Part of a small language model's weights: learned positions.
Each number is 500 + 50 x the weight over the matrix's rms, rounded and kept within 0 to 999. Layers, rows and columns count from 0. Numbers have three digits each.

# layer 6 attention output (transposed), 128x128, rms 0.13, rows 41-83, columns 0-63
598498479476521496487566475466541473467493469442474517512531546536469534474490553503551516498505541557534495518549551431428433484538560518534512547420567515605525383472497514473478524518505534
613503536389630448467543463525591465586590469461491442581545506440497434501532497528467382478485535531502485476421449581548566506567464483562434494428474546432485442546511542599516546337536400
493522442518447402464444460498548496510490484541428451537490433540522595546578458509512486447609468499439480531433562523528503481488537570463536515403519589566519497418499547428494424577451496
544434515505584564581489470549438474503485486478563504613494526494491484511527504565533497484564545532472504531473482441572450506547512488504472550477543468431450405549505530543535411450544501
543504576546491561426477407493484519448508437518485430446535543521526407556506500496455546466504488503459477485528474492472453480518525498498468514477597473554458476513547466479510644489461497
492513472471451498531498609504517436530513417453440485474456454545527569463463446481482497472429516451571536459451537497493573564497497564463426473471530479502515493494541483595533497650507499
524410524507457520556444558457458458479502491531421461521473484500502471537471549424435464445477445465549480482487527529495540563501479519493582403512511527502452526466563479507530558449506503
569486516489444498504422537549530394506500486474423558543442534555453612377474459412466542528387542528542597493457550542492533466505496565484463517546538518417480426546452505520497514477458577
556399568494592504410507521562432478491561456555571465399502452473504451530510466488621447423396485425517436473463507519492431450489484511529489507449538439545459513503438534484518541515478384
550478534432483502462477554572580509547530422447376411460384489555612441524538468495537542458414590549462459471474507579484485497508489537492448529549579509493488465521518506468503599392470495
446448501428561528530505498534515482544533528455425475509430570526483540476485541475467513484483575584540465506460477468494526531579415503476488487459528480472468522483541529466394486460535476
449516455438453459555534522574595445576516460504501569452435520525518440429530510492436500472399632442583568486546476573477475473486516457449501446516512473547438455446471425537524510454485529
485558530516530430502492476508585522481373470475508433514424484472494474517508524536487498467535490476444545579442446570524480461487429482519495458511490556527494542426514466523525589564476421
546486503509553545579474551569636582538470444562466524510510499564552506524613504475458549469478590495492521464510527525489446506567454551427506470505583473444339470483420470454437461481488530
524498596432486563511460510551479400468527569436417470484488530489481476512523564534588489460523495427461525509534507515479538505522504524479530484439481520518558531494428546506556495582492550
571439487521457543506528474529528516499564518429452523492454438447452520470494523523528495529497540593418573528533444448477521486530508526487435602472527594499429599510517466517554495465406495
458557500486493552533614387521404344595480525483415396502521580478533549503511433521461549512545540461537445470507464501539470584564534573492536488566571458384566478564476439561468530544503477
455482521509518563487531529487503562513454500555428584540572531415502520533444535459532474414437539557574468439417603502559536554548551499456453533546483567423581457526456520544567493394512530
526515470490481499441516527523544488515478471520492514483477558516508431476505483592484577520488534534511443439488490504580515532505502373516526509506532411524521445597478448457451495546511502
583504508531490489462520538499443530539600545477481496434502477560476466554480544488534468512521480476535472579454556480551515510458562490519487479462546576423401535509503459500517560536459540
480449476433480543552557449547463510446513544398328549554441588452460495588503532525464557483540500583453527575505569499434547427506475582514493498459556515536463479469476472491529491365422521
504487488534499561392494523560449505479444429599530527522518562462517499537461481516588569490540533531497540530545433485451474469448482546545478545464549509555535479460579447457544529417443458
508489503508599461466494464537531570514504458561482558511577469474512538601525476516451444450488499482533463585493440561534575422587464525504464483487572545562455519460562456519510493374538466
424460532455487551601515553532478540520539427515411578473494419387502444410520449614527412451496539544446485501480469484547517458511458530365420539461509610478467541514471513501522429459577545
600607470494600594494486553521561509527508477587478519514519561537534510491513466413445471585450568422528450428449423570451503542494454522485456481470398455517308462560563560473511509583478482
537509422601447497559464558484540498456522538460536504463511488506498449533538506614505551562533512588572473525465555517492504447456522495517462548475554447502554529494453594480577482578477411
429459437417534444538468495420430509434577467545464472478435585613562445429485614510458425560521532463491552455604507445482508466430461521462495554506460484491645505493580500499489534460526477
447445545556486468463481469550549486506476477572522554539525565477432531553528486405506479547453431502554592564437488531467547476506558503508538520623423507525616520551469474443533512442519578
471625425497598555624426482424504523533562515596532588471422567516433466548524412485507460565531539498468532519488487428505481488420541482448486404500477513431501539471534451546514528492452422
467481528515396406463517560430636371511509487548534520500405462472503481579485559411439426556417555515448482428558527517454506482453448444491476454505496455497527437507454491503471450397494498
517457450413536476484498508535510454434478493488381493540506546405497549485502545455499558463541488539607506424388519464566484644569477577537477498462642514513415452485465496503566541414429589
542466479520564442487397497500480547433533537473450479527601481603582527558481501472468469557570583554500485558563567509470356479517568491489556431540549481459448467482486541513521553317511572
537463487446441495524458525419573526533475541497489519510529538430502428438474390524489507509449544518467421448469371538461473457518472453441522428515482517457481540500528558508556597525521532
474452540599561594468518526497467606475530520460434525516417449509494430453570492451503482519432546471493491510533513529480443464548479463501449536599414453501507461515580512474520602518429523
535480516475448565560488482462496451466434545596543444511617540499457481485604441491469453380528490473583539533553435464459532530502451559527450539542497510418486468519475479540409475516491460
456451534446543497549591497456554467511522470510558444479616497448555453543451505567481495487457526424518499452449564526552538631472564499497587507444389417610459465508558537522483561503561519
512563445535551492566511566464531447448515474534522518447517496544422529462506618455461462523478593513521457439514534386516492588454522423456463566489468461548556475564434430536487545516425479
517549515497560519475482479452571493481510534508399546560544656505533384412480565556542516523417511536465543360548551553469552470521414503568530463572424506501456498537493583466464487557490467
539398400460573567571521521513471485462505389592437536519529524503487464507444610496456471533542432527484425449526439457505479512518582545467392457473574483501466501594546447451438508690489573
444476576516529525523483498502513591521548502576493524515553488583481429500534561497428558483483513488457515418532499400431535468512532508473544506428586439411559540571535476539560549493521447
466468592597581430487503450472502497581507422530532512497556662448485471485549536476443470535415498525441587537573449507578543524417609555506453401589564505503481516505421552500553462496471526
433491480363383493522442420557583480444463495561531475427555429543536478514572544574482517493437513292475512535466520574473552457567412523431586524522530542537441584478390518522553524599537548
516554541440465434450527525449495577551423548560537506521500520553570515509529443524514483435447447555429506489483533523481569474508504620485554488565483661545582547441484538462564551468479467
# layer 6 attention value, 128x128, rms 0.153, rows 42-84, columns 0-63
448480400543477543582466625530534411441490505424530528552566445502544468492572566471420596402431456516495631439549489474563527469570508430551534546461511492497460466386494449488510481447555495
453468466486496560538422466511481595476624445508425508582561491525442489442430563528410519486433541557520411494554489468438614518480315502425469429541505537442500555602536556486559485393461506
505550420518495493475482531450526381521471477585536481521487536441600551484481524378509472536517398478439464508528500453459478528490578465582577499527510494484529496525532441442576526554508545
452489451436477447487565421498460490498400478489469560570434545562520496514426482512527471456450519542506515448448611482444461497546557511605451449511501485522518555513413496510561455510444448
545554579537520477481457518475550510501560462516587532522475497498411430436585584468434549503502516510506425496461560440482537484531452509447514532528493491494526588544506589616554436456474539
482524550481480480490531470529513553511527506536549532535526520494506542455637485578515538502388550497469502486483496466486438443447447507489417514477550486468455504470425492530464480603526478
500521488446472477570468444536515485510558411509575477512419492498518439475566398525470516411514431444516510383472480474522512457562535504469477559560477452512565528561460439534449539460494557
460494398463425553503487501541510516543422488499510438610469518483528423483546550598416554537443480431451383534475566519460467473647605509499476458483530533452473484536488470392496510547541542
506481512556488482469580480543588443478431505429484515559468613537523507515467540535419538431451407499464499548498471443547477436485521499565557528468492433566511552515448520585483488527561561
496534505510446533522428528493525493516523419430498501576446498554475487442526560518504471549481474338523553452528507508550432425398569519509473493486483469535543484490453462469488532580510527
650543559493476381471516604435546502449492478502496556476489502472501439550488548447483521571454556615417483447415456461514418521448508566492446437511503427541565498575419497514419459541452526
479471539496484501392381542553447538508529492543447529499560480524459515548529463529541565492548510542509505512611440456442524530404428452437521523461550459528491549593536508547580442529473452
541565542458482484524560492474473420511491454418410461566482417541556505449431430501515527492509553477548543487546510542464474434401522558479563508564467432524527504542406473519469511410598558
496583522496427509471467456511401581546527505598612500541572457402514514488481500610507528479468550429501470509468465463511537495543456402561451469484545543424494565568479423510540499466607480
455561510440459579458564476501484483518432462567567482532542517581570475522444576443505531486500443519509508466486459466607546473445505432550479546517478502429516519533571487585381539508456506
508603515564505521566404496520537501427514541449490520570521394522414566455427413395385526487490490520493590477465588517467485472525518436536416534537507419515419506445544471532524341584552540
549516505595520548516489509547565545450572523480507585522488419406512547537535463548452554602464438525508477547507504435594439425480507518603521523500472466586475471395540429517429491504433394
472541428538446546491459527478595541495511480478456512496466482485453458429387450480529479420390519529514563500497515468488528472551462501499449478564537444615481483448514558501526489499560525
408476505482444519493541483500449477443428518523543507502477488472520521526435474476509443429476574442460497440440542472470500457532468487531465520564495423501534601563541626488450509486555418
441482504573430402432544374481482595506425517461569449553505510463548497511476493497460504460546497452569536450476492512554402484496551425556518597503316467483583592524490458425453481564494498
532523533499511421468657479496532534517523548488469516479460527494537448525492534422486497476522511533506506435415476413582525452460482376509459471432516491484500453522465445451490453658410557
477549421447492612559477492510499471374463520434528505484566525538503468393579548526467547507448395501520493427493499534506490502386532396546502442439477470485539512450460483499460487549549473
485603506575524432462396417468473497576450574566594428442414548549541572547493516494556591495495394529545501440531523510471507389579533528480507600513551434529574533472397472513596539502432481
509438414535474438508459538531509470509550511432478476493524447472536573456499468486524530477547394431534569484579515456466474494582497534490487495528534552527531490515465512485471489538501566
568684567438533556577466596493489529479486478456456513546527517540551494448518608450546496455466514521422468565476463518502559491586571471556532479513515498507534504519472419495486542450541448
472491521519451490528468537590509531529406536434580572480599536506391522541488478518470455470523491583450534415443537512499478393595500461478470451542485483498374428515511592465474477557462523
499524461477505406541404507488548530476537541537541493445484476567519330489550470428526550447557599450507504463518597458582525516530408495547452455554436516522487529545588537527382445525476590
495503442466497478537525509457625502531434456446531486478547503523543455478498504494490554530416449470462492503479601537485487484462605488589441485514469421553509491563506574413436570535528434
539507394455547579558454457380468499564432492523423583435500416549529637581529475558543622486502509510483464537452434534487543527539499450483509423515485558459528478514513436487469467521507597
500530457541473582437523511523488523495515504557541478411357462561466486551447428539506486519485585458424487564510546495495522518467570528505513394570449509673551448541488484537503532492499476
444614495542442513573539474545522563521518448563561499519510465487484639516499612561557447501460479485442514545417482510488506523516457556487469464583466475570512503535488603504434489525459550
490535524543489572566502403499513499485480480550509502436484567534454579449509518401522490543533498521495506471509515536512451515474578467501511492415553554485443459461470534510451450500532403
455536524556495544474527535554568491545419486490478533603486567487505529576506447527486499480464373479477536508562482374477495501505486496581453529471529470534522529464442557510385476494439461
445445456542442509490411584555440488539570376457557513452496501497508462550470547557408466671590569553551487438535519571487487533586536550604490564502484514510491456514521519490478534412487601
476594517469508505412455479459452462504542560530513556531488532451422587384506505484447440546532558472559529494454455493536458513560492512381474469546432580451493358542507475565486526483466466
487543520521432613476415486433536507574396494470450552531496504507441488470491485590507559399496469490518470559508506535504573518550506514479473472491460381398447493542525475624446424470533528
578411423513446539534502475520509532478473445430557406449411454530509591436529426425554536540494434564545631492482566411474473509462553431405438553419517580461507484416521470526574465507532475
494457564535448475458372550490518565549437505465621524464435533509475513482456454516518469465602517468561456553491553458490432568508479638504489530691450507434491523470504450494492580508471381
544532532591434618453436492544542439502473478536507531546472523466512493612462429450497542510508403449477471528547430492490494539581639484464454472473518449522520474464508444454518507539520487
517408432423591530439472533443541520541549428600537450553446530542419516490484491536587635510506573448528516518493482574406431494516461493396445480527455566466581466497554539486523436475488618
481396505411413489306548511498529505491491467542492578429486531579475529483562495487487452609478472637560570550517464520474517551518465583553491374500499479457450540425570438588472467528489508
442494472487552474473513461617585482428568491561485479490545581462507457461471428445560539552501483484522533498620479619504592541453495389525585433402608499481403532609530478547490539532520526
465460487538505541436527424496510585506460570471514498468588545594523454433491536479470499526414445638472466499505502485526472613548471491492406498508541559464509506550480437430521455517534430
# layer 6 attention query, 128x128, rms 0.14, rows 64-127, columns 0-63
496461430506484494543510504495468480522445573454426595454515485543574477559508553571507519531583453454556480576463541469406436510570583460546458482538505501340429421460520498591401475495492565
437520490363526447534487498549530424507480483447543440448486384527468535541486504414485477576569508511539464543558432476567579518495637569474527553392493428566659557516547511527523506448512546
478475532456472488419534510526513441542476457526533482549571512505504447568439483544581546510506515513446517481463600515485416449456452506545474474474606524507533619564417559548493523545451488
535460470504536446403428508492417454426429529557459544454529512625558525579462520488512403495552545519528512485489458473480417491452411557499529471567522523506516543466525606453489656432597520
527631605442536575445628532603424474472442462521603489531491532442620626404498452561410494463493606560476467480446500441491554478519460503530443401535524425518445412529535471471567539542539604
446517426544484411468534480427491456408562496500615546448467582523562550476483304504454497482514505426514538547563539424439440480485568526368550479454476457518454555491559451455440485412437389
464482511421478546592492448540460484492444475474508492535457547508619537446570541469496480446416510427453459484410477480438584586452491570525468506514552517491538531431388521390429525489463482
457553455463485467598505527463501538519451457629502512482478463424476558493527519578428520429483479397493545505568496509480568460453571517513516441526567544403578483480501584455553443560461453
517519541459565545539474490517524491530492503446391479549489490417460443507474377513454491578422573495545525473515557492466484454516417462437533561531471507448464454551508474496502534423471412
442416469429426497573512502524508461477553412418496516440371484423447496416481552519550463468448536563436589506533569442574445471528479471482554536435430500425436538509474556420572514514581543
493490489573550399508521514570477388426469408498559488521445496487586520536586546474523503573452450465531587547569476447483504520458476508475497492549529449532531431514481427544572528554562381
504524536381583452596438475421479474521613494481535517416389524539410462497433504478512488501403517486501553432549438434480451538483569464527600476464468568455522467433523500548461528497501505
463500486400517500488531527437515445557534546568539445384487460480434533392557553573465422574481622546429520408502506532541626490540477533481543583445421485417481538501413514522431477552444523
481496570509440457371543550573509520529435529449530504628517532559599613539546546549525428550488510490512453567466435482438415496441493381401511542577504487537501480516476426452646483519537566
436514465461541608500476545450559531493473504604450544567535512556510465540495511569515479376465558507564526500537462431432499482416595536577465473394554547477327542521499586475543580471476537
500560476434550494484526425517541592615537475567502466584402521475408543498489507464556640499583498492405516453512507535559501475471520471429525466420559538439428474461555488437475529480482422
494577538523498454454427480431475573447484554479502530478511607523448484477519511504569514462572535515452596569504547453492562487533487471450498546443553451550602493564448546521379543549571465
592489570534578487397474435584474488557559520452446481398581404458489471517511442535563566560492587429523457512530522419553401475398498531571504509574507462520431551475515490516528519527476452
549509501485533430580493495548479610507559390548447478536562482496517419407529525495571501531562569484613461567520437529452495485525448431478439416456432511439529410522438557444480513526556444
504495471470551532508399450465414509577618479517602449504570511585484479503509518548498397476535575496491503542484474507489375502635493540546488432379541558463475487480593500519521489529497508
499559488482626503500442448584516466515564449464441454510513413454454599452532480328436506437466482475545563558497525625608443500582568510491452445491453491518512520490404501547455577523500499
571513506457435481452578521576430592416437469562458408519509453461547496577535505481508468506434553552511472455544588453411521513553426546490454587557518465485500443486440503443415578475479539
490468456508532465516481552579495476515529492541441515444419597466408450496524562588519503456495437493538414378417489518487538561498456524470424500521471435578449506523528498446537591538545463
494456569532464417471483441529453592452624530471600391468354370549531483453586460401564541434516543493560508496569507505570469530466524411442489471501480655467417488571413480470487534528513522
509492469432507550545516527556573490507471549419537528534506565548452507510598563438540430522543430406518439323520550495467475483458513466656563480481383418512484438509464440553537540414593511
476423530491481513431511487532451464434623586497453532588511530434516452482558500584425492447591521458500480483557510460492410472522463511561570540531512562533506436494420527493467501482491485
541521506479508520448428576482537484383520537473481604427437471447524498506527448493423541526483466470457456595417579494452517538506452419460582558459482506441461507489448491473532431561564484
545467503564558522624454424524529511502508621515508560447590469397521590588565510539562388472479463505442519468487547491486527528460462513450505473483541528526505452504495510588394474542542459
448557524559465487477575482506573556479539454443448606491480491469481545552515485485534519468522531584520507456560551440546613532507470487530422439505498426526463531551491461460438467452465537
526493457457534462490518424445536593551491514497443517539485549476573615506475533486508538474551479442413537518529498448457454573435622514481502568390591461605466553561480484507434468455444543
474418489439513503510490546485574583516401490596464495484542527488549495535457428512425558465491522548493519552462514477481567422510540559484545397499576451560438515449456392379509462498508496
577460466508472532575479526429423469563507615571554473500538488566459552513481429565558533579491452403477517550423438516527573467467537551481472567550538459506533501511560491445519537446492592
421438508411609530577376494449530462454526634498540377508500558525390426428436537546412584521502435427482533553494599443450527492536496543577444445450452485562535446527555490516470531472559487
475508533516523590509427429515548498512485486535519491565426501540462509521533597450572501500544565501448404427615516496466573432520394550470579460479473496564555461421493471430432408481378537
543478646538489579448447532467466460471526511523528450445472539338456586448537486407488510511475500471499542499472545427532470582544538500534528454452526464474491516474489441435549422473525344
544571443483578571511539459508524548483430519457466518552540419503557458534530506438503558504609502517498534536552583407493418477552641520469410597447465463411448438570506444484580507408518493
453467437423448505461563467427543489503523493457541520541523443431527441445463554528586528438556509459449457545498473462466444462483520561601539512450510550511489382469426511421538505490446535
631389461499478519423494580496464523480488486492481495428425511495485453513519571503580485434453490528371572482467490602640528376580488468574520565483553432566476460502610569463576436458480502
457429468505600549528582454457476480560503535551510454463479421499526386605524535597426477509560457562558550534529466481626402507511412515385456433520420525459456498511473555507481445498440537
554448483463510429575483528547491439459413443488633411531479545552557491531442498569397399504442431466549414443456601480597556543471491443502435447444531511565482426458454460407442469486487557
552606487481380485520485510473404482520460562567595469620463418579561527554483567509505535525438528476401479423468435524574485537499565540446559484577505475501521512415510485575478447558542473
521496502465448450508564515420499527419502437660512413488541472549406443561460522448564462370433546529508468491403636485683535507462415458589521572491472418482532537442604464511502407424464476
517557520412465415430515391457452435531548639427494585498472395462432498531466530503534541444571506605531467523484547542406537534571598511609525394477498541501447487521464540494523489454479451
594467535386520428491516464488618487387533471538544483519573483505466491416455501537453528493440477484567565366466524481521509511474489524527541539430444468485552487460454584625610463548421450
427496490508536539522454459443492508652402540435536542666501427469546519544558454563435542478541414583504471483556541517551586510445498533579560476468433532471524501448523417595475607556521495
474513460542550453467569481609501494556455498548569587631490486470549490533515382535537509498553546491491575522475452452404541506498526522640375557503538561441473441435582490548479456507480484
480537491600564573560454458448512523539512488578529571448557489531525483506458574479483571498492499571527485486493447428489463487482492482440511531490442382429592454477544544508433463566556484
473568553511356546606532507580550542574524534482541547505430562513580521502463574502455618525495566515503437542463582539497513427553497576452426568498426483489508577563470602508455439580585418
501492478352469535577567473523490595509508481455478612542524456439652442531527530502595421449535569433463474529518567430542497409513467458474450538427468488462525513478510452479443543516473523
538543476465542543503582475489545493557420511462606482464515476471453475568373521476467388529463449394493580572495482585508578421535360491517537408502524424477488517481484509460506492557626550
559498519581568475596484529505522448523618578521581533553372482493533376500494584480527504471496537580495462521493509438556498520476616363449451463442467439388434606453460462575388473474514585
447554508444465445517543424543525462452525402485487562519574582557558436501368503479426523587521515491470465529528557600556552608454498470479464536572511543566570427573571502479453549499457497
494484555455554522499510484645528522531522502499477481465518477539469483410449608420529502422449428497508511512539509483523478530551546534506544488463457538460420553526548469472510550431557550
565502539572452537478595452435472407356437551606527555564517472479506424498399441494432449540459491478486473471541486505569456519613553440451580543579563487607689466516513476455439567539441530
522476515485500493476513534448520544478454549458525567549409482554663528362490443464406543469405474556523507526534362623502472404477533480525371539608605404585554536382600522520536469515548507
481493518504501557518449458511445510481467462469452445458498468558491487479460606490480478495514536532499552530494505542532541459490543451561539477439492533523538531496516608441521474595373459
586471515511536495532544462495417488546545433582492467535503377520514547574551490476435559469464410440477547477488496534515463473454495547480561534487493447453436390554541427580486540477471443
443430497508561596486401519433511498500438428501565471458488560572581500511489503472520537539421590517578459389439580544581572496470579524618528462600539497493435489566499518443412487442476390
497488456430538499527423477523472479525539484484503430650466492448568514476458528615562503511516376632501578464486466514509476464484432593474438502585584506514489611442458546498518549547432514
553601419493596513483460549438481515434472578513493477495477621504407521440458537476396420514378522461446400504621483426534528491545457513561430441495558510551484460474534565555497564603521504
537475548599575417520443542482451462469472362436570583489492538491547479507341543428505500626485581474453530519464439514528425500467463491429538528514536507469475474531466459528496453521405509
512501494459501500561459465442544408446548576479421449509522543420460379511420493514536526432549571449506522465475546585467422479490417512440484480540427558392540491580472470514559463508461561
505456514505487532503617473495455549493526426456473561481479472549584529531445532567538505488527357419476465516479492555520467556499407533493518536490539622634526588482491446561496456523552509
503455501590419505451498509476436516503438494555569490594518523430485570434604478557514538521498464450547524491507482450454499496534558499507508500494644452510510495458566476542376503621634596
# layer 6 attention key, 128x128, rms 0.14, rows 64-127, columns 0-63
473491563464412499557613479475378516576550547448476597442469489526520468452500576513452475599482527483550461519548563506406457457457539523484467549486547423513482444471518384512451537585394578
305515429475466366577453571594474516593501552532513443470445502519429607470567464462618480466542427481465506523455437439504530500490525519485523485518502578530481564506555495444515510491540414
415534496461458520525559453430642501441472483432565576449484443552443571536420591550565503461488504567476513507475363524474509507471512606607534473479542454537511407479546415475460468516476498
548456479478471542492393535439458506505489500520475537438500491582602390463540508529436437411541511443445476467471506520472550425403428563539451521470445525498495432407476468498512544528587421
576383482520554533496523481539474493489442505519586504539499523546582424432620413500461495575596574588530477544495488445544460498524551544483432538500574541452454430538511448495493467591462501
458551409567455468459470461520466553516430484542585417490484522506460430508528472593480476451507530507515451472525520502569470460475586446499466500523564438593603530426529467449470399449538380
546476471478425506518448482467505480481443541512480530504553573441490543487556518562381630476474531482474583547516474499510511466471509532536471492454528436602490530509466506574501466547512543
449461581475488522488523484473384508495372536565431550495506524519595498494502548549564466519465500432515544568483521524500511476510527475563402399446600506456524534476520477491559452519483473
460438491600416496531465513545485477485574430452493535506459522528562481468495500491493496420413446588466535475484499542479493582511537448483519541666422525481523503519482403402493498518541540
446364496517453479498516548508517411402559565430447517508434438496453556493563505500501496524550497543391523471643516448533468510541465434501509535475478510544507512537623521448551470356492457
540462433455543499442527572648503384405482468511525528515493536533569527566515589516466467565555494465569438505475562512485438484464532477577472514347554525500595469504495577477515456642495571
498514522535613524445414531534458402628507563517471476447359520462556508500498473434493447525477476460491538514560508505435516461466524488510484471561449483457593414561581436566455535482553524
476491555430587451525416515500503446549488461482540537511546502431424464375517496525418580563437545530556489425519512358530602511586523475495538432505442504494526547485551516542546522485548399
493462501458518510420548513535604495519514531588519525501577447550490559591683519570455454428461570490513484584511379505484497397502455459463445493479476497522455433523452437454456474548429498
514438553546473588497522486436566568491467461492422570506549543519529544511487514465502518486560563447453490544608472469487528382460439489485507553524527518447432499490519454544551488446460399
466577477461495479571461443511491435515509559463411547545509627579589570518523481475567442534498470614473569588548467563568592530493524511462596510476598485459559505538627450585485516543562505
554598423473497446446513528621495485529558549386517461455454464579427503397519438495551452522482525497515545547452483484467548484513448492590531446438584558481483534445494584532574406525505487
500494533518546464480503439577519453443533442476477482416548505494520497533498609514446528483549557510384523494443501481480507584470552497525488412513451441470495381498500518488504502507522422
432526469485511489593509382606514544571474572577534610539523471445543540488496517422523484508595513472451519445556444487477507516585474531518535461434489456446545458474482514477496492509571514
531475497500604531558426468465461480560564468500543601533448587454441479484442569543511570516590492531433558528492451537512484440525588503476498624530598463407429520468619604553506413531495588
511516491482545406455487439547441428404470423475526601485477567514469520463464529403606504503492480481568431505545543500478525598494556520457445483511543537480568519413419508545483529477425560
563529489500448486504489512483561437453449502543462546430523504567513450478532468463527502450506481482474507422481487436536521584558512367600420463508653539551509505502498504481550553608403504
578520406409484613559512438537447408465472478523525484574448521479549464509494467482566513530521501524536464406554494474566464464457445465535520500490495522559519518448508480615490466467512443
527485489475588597413510443600564436458456530527594523496408446559525543541485493509587544466487470467457525500590462581479470534479485493424572456463446563558488540464435552450569478459516603
497487531476532513546548466501618472539503497513477544470530418480550535530581569463447524461461528487563493466562505559525573517389437463430554476477491460489535559530533514514497412532570456
437452492453510479548474461431456509437530492517488490472447619549480341432499467506496442469521449559523412485492530611425380464492405451496573455459538527432505476524540496514509480419465438
523590539444480446469525481616507512457470519495469462382553520541489588456445483505480473603502422480532446490442473448419527536526440445490495596606430442515496527523471551479475438549486468
487549551488459497513522419570480512455407545534443449493496513454522455504487420459459496548542455460405531428490414536495527474586471470481457379491441505487628552455505446494445519478513524
403554464520418542505546486473565541460477446483531447584482457595540516446482475575507473543464462528529487515528600419548586569382468493451538451491428470542517469610496577448519434519439452
478506478524500551485553544501515583585442457538478507490425532510515615592537533430505436448511533571538581562501569538485451595440494548443465444540511459515513578397481561525394514478424476
507456529552440510439599522528452576560482569471499585460546570553558567411510428539553547468569576479460537519491475534509447553488497545492580548422516558567454510439514543507539479528505490
526468556439542459476444558467379481515536503492567607501495571438442445540501418465507457516483507446550608538536451513517440495486588521534504576481522453559521522544503503542547505499531457
525474479535440495411417486420468479499547543509556497513451506494479541460446491497360595513537433447436515517474471572440463497429432525512510635493481561553652553493537521403357570490493518
419433449479530466461439508499611611547509550498435464442436554470398486521390515457517481565512575610487552442461616512567557400495420474549463527482471490538470508548475460399491529553556625
560469496473548574475542482499518510479505472560480464466552544463433555449489491459450431576454490542396518443557451561503579614539652476555561566496521439470548497450491483441514454531500487
522515571480453590608442541530420534419397444506472501467447450544404552452526406524502566464483502527454546505537566534420439487451591507445542447579535461446435542483567491427468568500390410
404329457437451447481512475485479567494549457513491540508541432487572485544474429559399431467476466472407440453491508576372501534540452506486535473362561448480484446505452478483479485419443456
539524491445503634437587472611578473523533513474427513452495525435455373544546597422535493456527483585385452554481567392523489517528521473489456486401513519424493581542539489544507559470507418
513462444457546563534460461498434539559573487516507574486494459431433497510416527491513462583495486540430455498608466507558503484602534472528467412513519435414459540557498521464503485523589473
574546486459516436515487499556513559544449467448491395580478408492421537443537568528449456512556645487434460605490455480525499442476504399516462505462482518582408467518571514495510499466489524
622545434385471535431457587404517397504501508510530442500543433457498531454532536488486477508474560491473488473502492466646440472500500506528449511422498481430517505489521421550558505535501555
531536544496357427492508436466530509480534479609511494397399535467454467405483528527448456584446487534495541628476476504506505590569551495564588509491462479511492556541526537449556518457489366
442494440457497510516445456516507569395418655501496547522460480472535499522507619387493467477524439555489457504461542456441483500520455446469521472537549565472464550468521421499537493458471462
474522531514526436437472460460601531547524516488398459509507483491463510494530433505419543501606467479542498527465531520448503518495466531652544472557432507491634499573410547499531466496403495
475443508498532425380535489457458493466555501504539578618513503533536565514489550527413492474494477521569440560529476542511516507426384482422517532469471457468559523467630515537500542594475595
437473558487498552529599427554600507532496521489494509449397528454497427513546426533492455473547476503512511460488483462449481504459458547518470549432624512505564479470606454599444478568513425
584553493493522578496471504423514523536514506442644554521568574545496563427491393537522438613461398544464498476482497397479561545447535404551571472463464503488529532526545483507553573594515456
557574455473407594543538437517542463539520528403584449509509472557466522449609550422574526579448520451467457527470534585507585600590452506532497550462505462600457544499462503454481518607483476
490518582503423498582568514570517534600470504578468625529523424512448482490595394521529494489476518554388477488467591396539449501555469499519525542465462507514487522499528475507468546417505500
504537610507474498519568443480553514555488496553577447377518507508604494571458511419539592570507508498503530568557512528510605425542527463571508406390497539499454399481527530433457523457540445
476472519462512445514492568552513482580564507504584541477450518482469559470438496533526465743468579484510507506443508555470547547414380456465501512568408463417543570550494453508466569446539528
514522462535463401535509426525585488478405622573461580539542445602465467504492460508468509541449585528569533428427596485474526530508595478530449568508531590591551490521521476502489562475461553
461497548523472467523506491556426503550472541532500511581506599470543414499508555440542556544508452470567581482420513504451508501525518486463602471505440527484532499465498515426513465483450534
651550394628404443397605573511493541526498506485584502496621517502560469453437538510545431460483603587518450588585462491444463481585503519478568541490537529507597441612544550482603537598469520
527552522560542394467587489449482579510463556442502555503500499531545547551627488537446497423571594558627417523494613428488463475451531464526513496499529512383506472515544509536362420477576497
490503450517487571499556563438478540474551583443515497521437535495449445426412540531537479524527448492513578445459485474488534572537504462451424562540508496543491472500467482544553541500426519
555465479422559497490517452486437450518459467489520570430425459473554554517552413436525471478539387433510480548499525554520536515530543597544449525442450400455411560493475417504521448528570508
600523516525536466478495451553574521539456473497579487498473525586485436426496564519551531421454573550568562502530563530535467607498484473539646513549470409498471429484483510439562582536508477
494411487533459465459487434443468493515551550473486494579428467537490541613467487513503485475588363468452514441481447516590453512492472501559521467428515496352495578505546467659502574550420468
494519389536656534492538492561440508508459463516407430533445544496499481494521538498305554422501549492556422552508515494515507479461423486616394489501586627447471456535442481507483538501449495
521503536567508460454453574574560433574344556507504498484491470554512451446524489523482492478448459452423474488461461530467479431500477493502536442467457503577489509523526456512487425491512543
449438541629485561579465576434458449488520538488454531450507594494544532514491483506560518575480498460506585478464534618401494451558514382564554492523422548474467511617485448600448509549594510
487477559455518481555461547553595494579509513428476532472542449488506530567491463522474544416532468520503449493594525528562454513543508428494505482425535685563362587520479528544473561495480447
449522500575538555469446445580506498506492410577525426416513540543528508507449417482513509530537583532473583511442410514560466522482390508395483512395607477521445448480476517511518402546398452